config = dict(
    n_layer=13,
    d_model=256,
    n_head=4,
    n_kv_head=1,
    head_dim=128,
    d_mlp=704,
    vocab_size=4096,
    activation='swiglu',
    norm='layernorm',
    norm_place='pre',
    norm_eps=1e-06,
    positions='rope',
    rope_base=3270.0,
    rope_fraction=1.0,
    qk_norm=False,
    attn_scale=0.0884,
    bias='none',
    tie_embeddings=False,
    parallel_block=False,
    init='normal',
    init_std_qkv=0.0247,
    init_std_o=0.0,
    init_std_up=0.0247,
    init_std_down=0.0,
    optimizer='soap_variant',
    lr=0.00462,
    lr_mult_qkv=0.5,
    beta1=0.95,
    beta2=0.95,
    lr_head=0.00646,
    grad_clip=0.5,
    warmup_steps=200,
    schedule='wsd',
    decay_fraction=0.925,
    decay_shape='linear',
    final_lr_fraction=0.0,
    batch_tokens=65536,
    seq_len=256,
    doc_mask=False,
    train_tokens=493100000,
    steps=7525,
    dataset='wikipedia_en',
)
Each number is 128 + 32 x the weight over its row's rms, rounded and kept within 0 to 255. Layers, rows and columns count from 0. Numbers have three digits each. The size before them is the row's rms in percent of the matrix's.

# layer 6 MLP up, 704x256, rms 0.198, rows 673-703, columns 128-255
101:126125101123110109087178145153172116086103144073143145058143142127114113113105112116179186124086173111150111144084104044121120108160095101105096113148192149128133129176138071174150196165080166127109122158182153116093154131151132134111150102160133109106185081131156077107166159116165202150089146121135101095104161166147129160133100058113122125097112109127123118181117140066149139159119
103:202169148130067141169130223048114097127139116088107184243149163123085095176129103091175111141080108175099100146133136112166142143117125117151117101124090122140093114123095089101107096112117116137150122124138204120055117070116144135175157201069119161109137132150129064125148157147167160155130148083155147106121182099130085109156140134132102125144170123129122125120135123119123123133145
100:065150147164122132097134147112131158131091099081155146083151126124111122158116110181020103104097171167192097053097177116124117084203128069155123121130131139122107162152139138164115120139084143071139159131151100096112138113122121113144155138150159114078127155128193141105140128128170127171177133077159071191106076078076159141129208151161214151113130063146107120153119147137124083089170
090:113096133149110185146088145157082091130164160129123092135102182132086133151166093101115143151149135119144104129153162128155084099074087159149116144116117089193147141100105084176173084155047204130153114112137147162140175135162129125163181156085144120075097122105094096158109112157100146063156181142150141092159125060108147123092139141172141103189135092156131128035140106122163084093126
101:150102120128171084068112166125134197153130117124130130159139109183161108066138129124080094112045069115134113161140140162138131099099153135110124141146126112109138212176136115104064148118126105090106119055141096172140150139085097125117056172120102160121100097138149090121125138152146143151138187080132127145103128103111161118113145143094128177113142119149071137064129023148182173167109
097:155162134138126129191145110166106133134156142126207098111152087137184109156140060127097115168130091109093105145181109120132107097110125128141191161174176083121109182096136107143095158128187068154153122187132165144104172125127164117184080173127136135116156187188165140086118137079162127149115136059115131094166152109169128119128089139099160113162123134110117159102205140122118189135140
101:134177098099150152163138124110095126104122141130140145113114158149086179115054108067190120081154166120195169172119097124153166157105127103138136139114156078125143101102133106204103139151183148146130152134179130160179092115144195049130117063196112167145187114119187128127101165189156135105132082126215193134153133142096117126119191075149124112070110084128144087167107162115198148127154
092:077105094135123146105139107122171118065119149113065133128097152151162099184114128139130061111113116075105168085093129130163133149130082115127127166086165107162120107134115099100101117085177152167111077171126133147086158144097185116077123125125141112171138127193086155074187034200138114104079117078100168153113093107169094113122160069115119166096110129065140146160171155137122132128177
099:133121148120153137115162124104230125109116122126143194171092144162133110155082164106129133126093129114130175129181145162138106128149126134104132168139109101164118136130062125167187149087123151136144083138196151154121086151144059139093082082104144085097119176119182183069129159145159133131120152075147085045154117122131107060112188190126147102154149114104141123127136146084091107088149
103:138070118174135110118095098157123130099198118137146131136116142096157147178087117160141101120097107157155160091146108171067071061133166136120130139095083166133099084148101171120063119139095145079139191151169120126175181088109168115123163146177102100137188138136141147124169055092201145110138127174111163169115169101132112081176112121093073075120132106087131099119116165129115154128142
102:095154128168140131160077066126105102093115146129073168159159078138107154132135172096156135099137136164148134107144078157148116096075092106103140094147152095184168149093164135099061128075147118159158147108112097083142125105193116146123179130120145114146075083162097150115176131097140202124182108135073208103165117108144099144177107117115172151113101163118207188121157100164164161169125
104:118084096141097109112050119077132100175126084142117118154144082111140083132111162060149129099115117152152161088136123140106148211109125102192167118095167119111112096141143136128147104123161071119108182171047151115133128106092184141119126177135051098154163129176135126087121133146091095147182149116091168113076089080096140192102104085118108134131109082092114118138123123074087177100157
101:104129087125165144095139125144132024107141130081138125192045093175097164164169143094136149144123119120100150170122112159216147133126090192175135100166122174162135059160158173117160162132112140130156131143139133069160107120148143072157137166067102110185119113096137128094103097188143132081078108147099106101092144101142127136135089130150172120154114168168100099123125175102145169137086
104:082144094073152171149139187170130174146051080109161108134123129080141144076096137087100195137150111138100105089140175137102153174122117091099102116184137117072176144142127191139147099091123131150137105093151103108097081161109126075130113076121143125116125057097106129100116122175156148152169108127085126126143123185110112102107151100129186149073118124120116165116122141145070126104139
096:103096074114108136102094097114163108138124107107134125150149120179127123108150123117047183176156126120167161138153122081076074121135084082103123169148138155159146135113162136161160147147150090085093110169139116168206117064164154105106152134152152145106140105123113137075168151154115159101139113113144221188172041151118129127119069161124100129114161168064165146094095082108142121116157
098:159130115183140136136114075119109110159170107144142191098114141119173111159111079131107145129135097164141121117123173105115109136108145150133092138123114100137153153106131136129103137183135072135198159127147089138080064102127087129196155091139112156075103152171118068145115164178140122099099154133149068146136174124105078162092192128152101105114168195145071104059111130149119040097130
094:127067135141167136110137169096165112130174124179097172147098134165067186130132118167159126120134153120117114171078143080121125158113147144134119158114070184162105169190158145168116081127130126146125083104146109143097155100114139167110083128141141160142127082118125209148124119142180096150156193079102110143100173164142179092140116174090137090118180127127100109124083131121088161124106
101:127162120115107124119141107106069121074175115137169151195111179121122148151157191124129113175208111140082046121092082145126141142089096154105164101125222096079108108184088122121115139160103117154159122185132139130143155109098107111152097161143066173169117112128119102131100108156180153196083082154134114178117127087108103140136167126086094111118070119108119098160131171151104082119162
101:123115134056143161188123137135108105115159131105142186120170152116138111146128115111117117124147164128108059109158121147154113152108124064107108162111153084106134105122148111074122102146161167140089170155146124124077117138082171141128067120089191151140079184116164131099125145138121164155126111157057164179181084096107128132152073155178137160158141166117169150174158097158122133167189
097:136136121161132119074105153151079084132190151167203157116129137156069128106125154064129133117113120141088119137160133155114162116151131172131080075132141134098164154081106167145124137130133100176133102128137135192162123143176111172172136102074153128144075122113181097161101111086108141186146190142123074123116127173138109107128134117051203184090129088210164159116158128106171092121119
096:149131169121103180101068087141106080133150142108091127139073081166124146118146076140153101142108111090155102126094104093190145143134164157149072144169116189156158172161146117103149138132189077132130069103173157154133151101120142156150155179086140112133118179110143097135096071126066136066132139147087141148113136139119150127098123112103114184159123100098115156108089092141126159134103
116:093071135157168146163089102116111114106121045120087125152155114113171111106136065099098121176116132132159113107165102144096111151181156156149133153158134115130099115143135059131152079138080155103127141164126118182128134099119110100171056094169134120160074110141173131098115112156114056124079112119154137115104114135111099102209089140157115106091076146193106141131089166044121119135141
101:120087152164059092211137086128139131151132120099127195141169100129102111128151098117096161146155126103121087150129094153204157163117107090093090065144086094114145118049101112140071095152170109156100151137149122141086139154139098147169134139170209122086085142136122111170163191158126075170121124141128142065160132086122164081107192143140129180158124119157189085068153107129116156092051
105:080116151136135104117140125164077124115104081098135089071112127093163115099120086081177135127090133185139173121169154168113140147115149140164131188107089128104174063158045101134144138211143162122127139158037103100120123129097140134179144123091114133109125139122117121128100054122103094074165116121048082116141136109150115154148136086113100191177079101105067128093116106162138159149117
102:144127141134145105127138087106123100155064058097122160119108111176163128065155153113174150176102129098193033096141127133157125142170185140132099143151153175143130146116081164140080103112160194127129124148102136161173168110196158140203184146120141114060172138074152095138153166141125140164149140098179141115161139183130113118112115110091151151152120167082016104187149125166121124114129
101:140198173133130127140146111084183081132126073142166098174117093131148185174121116139155108080161146184118123147100123113128150129175120088152132080202153119123097189132089146134145140153135094131136166109098142107132129168128128151168081129059087142148096099061149097092061082103148115123095118123158096060092112136200107081125130097143154177132134105136137141126157104068101154100134
098:099131077102116122088143098051218096158151147149143176139144089065140141124122127113142079079110113116128145148098098158143150103051132150180127147108165108173127125143162147113115123121120117207146096148161088112175077122193154126131101113153130119094136136093154084126146121123161137087084166151131150166109176136165206135114091115066044111128075107119160110106075055137140128129103
101:121153080102145135118117086120128094179116123086064152177072145203085119147116123128097072119147122066134149093105099163127104140156086082140151149139100140163161133180121131145156163159117115154160070190135129071114138135090137125095133105199062135153154117148107119180098125130172168091145074147116106174101091118188093136118099105148167100146150145055128106119153153141126104164119
092:198181111143077124126122167194111083113109183100110175194176138122171125100216082160136148118083130166103119101110097133177098133126040123120154076112068090087151116175165157131140130126093139157069079111125116149113135173191138116110092187159073134104114107156135128112131139125074122165108163173054116116119082092115143127153136105095119166141130154117139143162167137142132160135130
102:139149106089101088143101117078154111095125124145114094130186177136138136116154143091164124063153157186150092133071141151128149172156131142103154153165124108089137109152153151141162151094127120113140182074116142099135191122115110042083154120109195134147152170104130161145177146121114163157123159138164143111124113149139159157149172105116150112104083104148132093153096073115080112121102
102:113128159187085095126097126152152168167124096140120130161086051137124136129019169132141096099136161175123096098145214126195124112098157135107109153081148089079100076089167090156157120124043142098113084131161151145174142127152190124184160087123160139167169126165163107111161186101078125102167127131137159183150108198129171097100096124119134154156113111112124106138134161141067162139147
# layer 6 MLP down (transposed), 704x256, rms 0.187, rows 673-703, columns 128-255
098:143128124080114124154146144110179129140157143136113127108163149093130143178113127093096096080149130106113179207127156093085184123080147139090157126090198189118076123094119063158149142125098110089072116195120069127111096182112148167119102067093116163102122078119096153124153129174183058105125184177125080138103122132135116135153101184128103174097092168124153131133158138156145103092047
090:160112103162153107105119049133086171079145188112139079127110100172100162143138139178168142154075113101143141097111141133125146121090184135137127135135131176139143122086123144084104149133088129121134135099167120138172098097150151107118131153143151120185081120148157150113134131114128127143131082168120111109141088135071214089115075111110151126147147110124079136123144171115118150113113
100:175090118136102162176177109094136147103123131152134067101105136120090124125080173147102102185085138094149190138082127098166147162124126125120081143163145066146165157172091129093126130180111170138165105107183179165162150081083068144127097095184114094184090120095138114135113131092185110138114161102130093072118090144104118111119104129132123145054185148106116154115110147113181127100118
094:121132077139110133022140128118153098085144151065181112117185179120112158155127136135108175116101150122130147071179125072171195087114107060175058141139088140137084099155129113134108097132104121117139137096115114118077186135124154148090088186107119156113157144134122118131158096141130133147146124109071120125169110039157112150135172130126120153100106086100099127145166158068118122107113
103:132074169160169096101149078125131149119095082099052119099152110123093101034148122092081113128130203136137103127129123121159152127071164126083086154112068090127094123125094175138128182143099046100151166137085124110071126096154143167129146168112146147086161121132130163126174177106115111106097166150124151122092197115116087121144115075156146170094117115138109087140103137155122120100145
100:119104156090143082164126171107139169077120158086125095137077121089119143087120169116120121125107097166135082130145099141134148129081189191145156097159117121141111069186111094140109121125123128153125159156127110126181128184076145137184137103114192122078123095114143074106143096060129108160143127108115145107100191107145079114150117151109029090158109139146156080161123142129145188137172
101:116105153105066195174186108072129189145124161117136085097079082134127150154120109182154072126125101093172100121139123061131134126180147156153123180128159147132066087140122210109161160084112114074129159081093143098151070116095104096101134128113185116133090126157093140066073113141130156142091108095155161160111137114142126105055149116147104144156057113156088135164144167110095158134109
099:136083146078057164154147117156135135147114143084121148114098141094084149156135171099156062122097163123074122149138131162159131182129182101054125184116142137179123118084124101160095112157124156158153109077112110171100116120082145139105132102098048095134139161114153160152151128119133123117109098109135195224089179133111100145141120107121080131133196127091147139160152173133089139105133
097:197104138093151128130111131104139118111169133154156125146078093152155181190101178118111111155160106094068106160098082156186121161151127131105147200120160138163120153114142220198093123152174169155138154123157115098154110139145147088111063136111149126109056175153136146111157117120120196182118099091100142038098168123087135051139164126120108153146115160134120133137129151108187136060147
110:162127151119159083140139162146175160145117149093105123159165088075148138126111096122169198116169138109098138112124115169147101103117102135084153145124130073146139117169158138122141071199152156114184166140189126115222129121140113123108116170121143057133108133116163111080148122099188111126163153121139093063134163160123145118148179171100171176168115173172158068117169163097116129130127
098:167126082129162090170141182107153172136045099088162102139086100092063138147154127163158149151089116079150154093107144157091109117092130131136169105122114162075110088164149128084130137143082161175182127092145123142128125124093095119114117231117127185057122094097133107111097161081102170123133221095137133152166093161061123122074138137131130104103143124126118103089143177172149155103129
102:150109125111141127110108104041057132140181140135168146143152159152115103146132163101144175138163111107111125139183188121069138139131147148111078083132145131054094137130099129106152092092110178119102132142158139128138150148187065147059146146160102147119144084133128181139117102121126120110182060095108112149143130110154166126135098135176124128106096118104115144110127132183134111136170
103:187085109130125110075106132111149143144145125130099119154077083121115144062131123172107123087112147084108150094120100152126174119184164103180154137113144111116105172141154133165128148077139190151134137132107126110120153095189095151127169084066154203142120095168185157108148140107107157095053119177127103071093099068125138103118151155115104192101028200130148177145122183158047100099164
106:076124157082151138117078213107082108129113128130119107139137101132143179110124129104139150139132105142123143106170107152139148144080103112089111158132174127092135126097178098132089139086120132143127137090140084132089133185145065115143115124129137134147105100196149153140127112128126095085118096103100105124110120169129111151093165128116180158130134142135131133105166176093085107069099
097:162112154124161104099105110110135051129101135179122140125136146189104087123100097167085093078194061140138100128139133110120146132119146168139104163143110117098135156188148175138114092054079076098165159142158154174168120077153061122153162129145158136110162149072127175149164119107094108166122075166151196159147107077138178147129101153119128136163123164116142141140123114131103153165171
100:135149184094170109123175152137123094124188147128139106142098137104164093180150150084095104112155092135170126118121139061070119131125121121098169115149094152214179102121142145108161169177091138093109152107171136115112105123202060103113154104135127104085160150177173091081153140166159145068103147183088183119103142116104086209141178097159098096111135150147148124129158152116123096098148
097:132135085122117135139151107129137103070161181111149122126104159148158120133167154079117148154104158107128139141169146039089143158170150120138188161131207149076082123121052096136130111146096095129128086138087166142078143097151135148160108153134195160146200170130113108163146147103130100138095113125129155147118134116130134130128106135156080159087153091103143072118096112145081103173177
103:110095188150127120099161111107114130124142117123108071145085068088134074142139156199137126192103137162174086119096111098077084174140113163162171188121139130105134159125031103131081112138135096122175121155100135148140144081171151116173123143123131085163112184132106087143127150170144087163155117174164158106104118111095127109091109166156097114163142142117183142112150175105099121080157
100:162130109159159138111125133154080124123131146143132137108160170141155143106166124163161116178113117189123101246116121107176141123116081096116128161161154085098098135136092094159106117108158145135164118104114174123112099117099151099150113126094149102089112128114107100182160098140056120126092135131100174154119176053140139148139159087131176163162165125183140131098172110124140078105102
101:088157139165142153057145083156136158128123185122120120116107146175144140151084107078127094131188110131130070117068108127096133188090150125154167124152124127124048090122073175133105140088171089136137148109163166082084063156175116122127201143128156159093135144133102108148119120129079156106133170142150115126078103101199126135160105103146128078141104144049156159167161135137136106090102
096:076126130115076144157125086124084137140148146138117127151091099162096152203159149119128105118125097137050152176160157085120141172132145146147069157120126183116113087192089082163120104160088198125105126103170083125188093124128120153120143124107168097136097095117105144100134147147120108110139185173122138125055087166147143091097121096086149161121126125107108140102106122111124129134180
105:174058091113157106145080125104119129094128111127145162135128109169128110139091117117108145125175143103104145122142102130152142121116115095064167149189085176098123164148171125178126040236096147163172115167187153160054122148139150054212084081151144106161112115145167136099077139105108071076100117149183093166162179166132138122131120103099095121122133136126119114124181124161138193150116
108:109180126120110092162109119103163105167146132120072131163103113110135094134159121114071129111126115100121125067089086132209197168142162151132124099112139146148122188094148154166101158133137107097040181102153098097140127124095143088115138138133161114081168113132072094169171113097158119165151192164116130061165183086119187101122111135124120167138145145167100079153125111151161125106126
108:123111152121110086133162156142120136102120125109165140093057106097096127124138136110136107157181065128163148142157167133129111153126109127159118159127098141119160127114096131113077160165123115139110166138142130133153121080136114154086138075072125143097153145107163107132085158099098135059073116131104034102170138156114077178162097108123098210136182148083125159184064146179181109120154
101:157119135130112092165177066088140174133115101069088114152189135121135117089179116174133136183102118076203128132148086104104164124139140110105149179139098147147169099118028099122100085078148164154155096102160191156142170140151131128109128121068077121117130094161096129135186108149100137133195137101180145137130128163098117109070145067125116072098104133125107128166096129122109122116129
101:135149142167115163106099167163148101068122159141102146119147090150110090102147130112117051110115112131166109130117084159136147053157158122122094170088111090120186122107129145163086114132129096078141162142200115141139155138130165216107143129134156210117152078120133094088178144088129136087128162126085016120141145127105141118145148116128094109078193136154166165161101100091175109116177
098:161106085144071152187109144108136158124147137136099147120110140219137134060151156138133118127149175158157115132113208110163146081117132174097120148113139067132111126101099135130155114152147130142144126148134118131124165156081118108095104121105098162154118095140073120138119122120120110207165173162119089078122158130156136117113133104155170208115151096131101104135161063154088128091143
099:168117086091081119122160074181060108052111120117123150166087078152159108156086114131109087114155099116091101139137129158102062119175126146129116118157128135153106132119126128104086153062090141095121142124140176122147091101124106135101110136196149126181127141119090087092095098104145142142101066145116137117112133115069159135129075116114140128164148128115154150150110110117160168150113
099:149146156150171116112098158164182086091121134097137140113153073079145071093107154116109147131090160137085137105164091100121162115102117101135125151113086123132111122098211157158072102154157132123108152127142128138114159152141120134091054128122095090118109150151135100056138112143147161141152094090084139159110127085108115123125144063144045102155141120147141109157158132114169173138125
104:098118104126147124112143170056207132176127117069214127090154121157105118141063119182129128174108089152151157131131111140133090182110091114105172143116112140090125076104069134142089169118166113119117122103127131138087168067115153116131132135112136113125142123044175170118150127114134155134137212169160139143159117126103139128159157135091093073150167144139147099111091124132212122180098
100:104131162121149113148115120118118145184196131124135177108100123122139110152087143157117128127119099206116192102166104108152115132105127153151207175060121207139086125109185154124083134181095149132178100115115173144179085136199111171159187160088168104165169160125144127074176129136093148067135161117097135179141157164099168099096114096103135129107078093177118143123134184121157100123081
# layer 6 MLP gate, 704x256, rms 0.196, rows 674-703, columns 128-255
097:190122166095145148161188207082131144061161089116149132134178144078116079167113125110085110084140138155097153140147165108158098155120122118141130064117131148152131099139096105072104084085052156142161120174152088116091136103113100121100145165075162118061157143119153170130143110139134121180141064178189113126128179148191103181176083132124146093126153161151155136088076118063087154131181
102:163127143111145185115140173175086107101169174151089019109120138138152058077111079101131151174070058099094159144133055179131176186084177149167179160123128161116140106127055131150107190168113139145084098110159157186140145165108089134074106160160134124130149110096178175168131125086164103118114129099163106106120191101133133121091102133090158093155155146091121143123154183129177065119084
090:125132052163072110151091115168150139125176138101141099126149119106129123156128151163097139106160115118143122095129105173115122067097172194168090128185067119145144170125127064111191136109144106095180167124099121164124153144140154099175108074112146112090141113110132154086099125178092125072120166186112083149149105102142172136093211131127122104154149113202145072094094132133146124162156
098:172074183145204111097166151140127184103098097114146145131151110130177106146085123119112165106095088141082085127055168149122132091102116157101102109177188116103135113081114135166117097115125135097147123145132140128115157174111091107082124164084115127087085088165113171100100163147128157101066045089142135156130080131121114162160185096074089126144101168165139112091135144133090093120114
098:139071135179124073184135136133103102127132143114147160163134134084091152101119135126089114180155130189115155181142118070086145162138139075083157123167155149198191090138121135095117129098091113164119167084117111115158101094130182102068127127156171162123114113116148168121169104140183179112125098125081105092146124154078187111179102085155116109132143099110128134160112129164137149125128
099:128122122153132178099140120157157101114109075105103132100106154175067157137102058133113119137162121092091095138122132138148169155200149135126110202132163135179140145153064150132082166101087090095187144109168196155161123126141163069070180125132200160135082169127154114143155134102136116176125141116147156137161142183120093166167156114147102116107119126127098117097160187113056148116132
094:119125168105125116097080132192113128166163134163126167132111121128098159160151151149111079098117160071171133083150103132157190159177117092089181131120180127141100154095131132202161155172127154116223140091089156145123127111139095116173105131138138152141146110066107098117161103189117167094123150091084189137140104159190137148102105193165120162124194109114115194091140087161143126158140
096:136075158118196138143178112100081116164188108117151109111142100135158126161110162100145067123133102133181123092160094163212154093139133141090121195121193145156118118154072119152127093125103119139146145053214137209139153166167133112095084102119130177143118150132174098143145169151100141126133105037115103091138118104119101131104150116095148100147122181086123108120159150099164123121134
106:210109118099121097160157057150095118117127149163073131166151155143069150116128132164075130137160127059152171147131168142151131112117180114149109102091114088073155092112114080125140096137137218136136107162149115085129102148127176182116200157116134114145099124060145098153182165135208108134137128162063102125103099128123147112177144117171125140088141148128117151188112157146080115145138
099:034128183179154155142094116131127100131104138124156160125112186193187106119152136145194119101119124141142142130145129127086116092187124124133149135182136099161191168121087098104174084102106160166103185082158127090149083133140119130139068090110130110095162155089123145152150127109193119146073113191111110192156114138169182107113107082130144125097137153136169112075172142168147131042116
108:118143183136105197167130145134070098160117116118190055133162140152147089083104123152086087181136116144128125134116119149142133097114071086091121183158187096194114114185093122094100112144110034126131129103107113135123125108155137138118112149117165145152137148148107161158091152068109141110156161117190072115151157100109167163114082097056102142151151154143132142090174106128196120152130
103:163082119137055131086169152164151129118116137123155154103175071106135216103162126105115042144063096142130119112106091098127071143116129140131132185127092149146054095162126130123131117104138096076096145059131161184154107132148122180138126093143125163076108138129133147095136168103130132146087080126017116111154107120090146152087121092156119078124100145079094164136159192154109128159180
111:104159183137168058057072132119126143173126146115176211130090172106171140082111183111105138119150112103067152199124123146148107108095099092089107184101074154160133112142116188121090152140091169168140115135155122149124085118130092069137155162107135111104145122139111145092108156175126193092123112047114114081118183121116161134072167132114156143108143107142197144102144162085158163173084
091:166129102160088112079129177095089111093194152160137104151133107102154116125045083137145116145151072111104140129089112135121130146134153127141176156171103162089162150153145130085136135084137157110154139089140128086065168160131131132120055098143134100143123160068101182139053132107148029148167156138123109082134167059089082159156140140175206125100086159191153059159103166121118063115107
099:148151117088159123119142116102160118115104142188139140153105157124169113134224209122127078135119086143106156125147089156133171127173118151124119126140100087160069179129141139144103171152168120120102081115128115102151180146108131149144140075154135135068125151102191122134127120195117105097143069130150123085130115111099116113130182084147157174053162134108161112119144128047070227091081
097:139148180116106073084102148101094131112117127141083205110099126126140087124127165134170085147169129140140098091123076078141181148116154169132129082160066116176114096118145115083112091126109172121108080122134087115143121162142128113111123095168125124163103172145125170143118105207158073117116137126148134089112105174070122137113135119099138141118185080134077136078099102100164145065150
111:108072168148134131150109107084110184061101147100173118118123136107103107135140093118138165161109092132127107156193124127157122164159099110124170151100086138091135144082145108123122136151099140107086151143171135085134142049105114181143065164120100116107132056127146168097126147155171077147143090163090100125085093091155181133150165175142114120139141120076106120124109146159053123074094
102:134114117095077126139066131197146146136137126085146179096131066188143134126131159097118106102095096129122134155118075110162159181107156147188117099183137171146103101089137091105143170196112149137126136149178138169164161181094119124110110151176200148080136131142161108149141120122176198104128105096114099169110140137157113098170152150120143155205152162109135116133130088086122097134153
096:136107134148184129154123147087126177084097171123102166116143084134121054088114162151115114200110087113117156159144112106146071117142121119161090178091145157148113153175135126178131158160168162094191148120146093074173127183095116104127094124216166088110111133137095148124101102169119147166070117089133154127153154114132149116149100125136107095120127190211104103118141113152123098163069
108:131138130149231093117133100062158186165076026099087171129141170151128102194092076132094102168115123146101130154200071115141142122140137154208085136157135117189086147080083121101115144096108116121110133130165102141136133159086100107162126142135127183133163153092145124143135173163134058109164131136112132087144165157133119109121075162126184093152124132145093150087072101160086089146158
113:100124113160143157108191205163132170103131168140146107198141123134132134154094227161162157168155102117119157108117167104118157121132168104086124159043179154113104155105131154096117156120089088152124148145095072159094145104087141175032138219110145165145191135133094144095183147152145188096082112106130158116148121125138124104082163156152177174160133083152119090145164105178107149094110
102:100146079148106152092095141128074053120117153157131168117045132135123131112091143109140170133103106111112142174090104154157146083170104151080106101166141100128136123163082177103079121108139125118179156122136224175198100163157175198139124164154137117137063150128106172159167171138163096151099122132136140174130166139145069172121130113148116132103160101097155145110140173065143110166104
106:137146142142139178123137113095138104111094184098100156192151134189140097147094086124157135164099157088147074141101094091145133112113121106158117100123120091102103183192137104104131130091092161120106129114185126085133107133141083192079171114139141106136130130158100126109121143153209098166143105101167126166133182144161121093133148170163160151118077105130150118072139106107131100057096
104:154137119041154098140101152170139144088148153156143126171161104137104121145058091113173079123178170139152118130120100165113152110127122154091121113135187135165160126121139180200089161165106090156165155120101099195156077122092159125106094147131150140138052129070086160173114135162152107092133121125196197122029142044112162139118155096184152078143153101107130123112131120126137123101075
100:104137122131123147117117154142151157078096177186158104154137066103185097182087208087121166149113105121117104128018084116035141157178156099161112083148112185182106120089164143125148172085171071148128144102060136128152102132127168106134107141088194104140124121074124077163128077118177060071116186177139140132123088160145146073129135154142110101125127103137132105119053175100137180073157
096:131131113154153104136125095127122102167121132128161187079212129139079160150082096134158146125121159142135118111136134150092144118094124110170169160192116125187127119139101139113130079130110112182130073167145136159207119112125158181163095163121128136123204189106159135125127110156110121075102128107099085160158116130116116148144086142185143105123186131112136140119115131195137080104121
107:124104104087112047123116119170106120123160116150189151167149092092133110137112085134159121092173137127110102099152127154152124141123125164134159118124167147137129151143124160140083180082105198159099169119103111129164133180207149101108084159151107158127141131083183162169105152136104123111178167142092186084186137106172137162102131144131096136187106188136125145137075100124103109100120
096:097168190167095153135121112130097071124126131079146144084063086137116082160103113124144153150089145165175068135104132130152117153128124128127117120079067096188120100128157109099177104075117157112131143099165096136132110162153128135139164095098141098152149169139072094120106209106134104108151082137153165113182133082134127088111184105143156065149125085128101134114084136115144100152175
103:122124119152108142153148163096124127117108173127186116078140138124150104151152145092071124067161131130112116076149090068166109125164156142073113109114159112091158102103148162084131111117175134101067053151127127080196160172113150105119095131116091083147152123070103156100153155103141126075105130148121159157153109032099169221142148105115122088140132110062112109170080167081146167136141
101:113126131137051113145126130120099213133117091120122152114110118121078099142070098108187092148123132150085188153120112119146159074170098127116168128130159068196079058124095097105121143136115141093142111166156138137131189129113150158110130122127177087197138141112156109087100142069158101132129186143171156158090183161140113114064140083146112126131161143096123100127144165200087179116110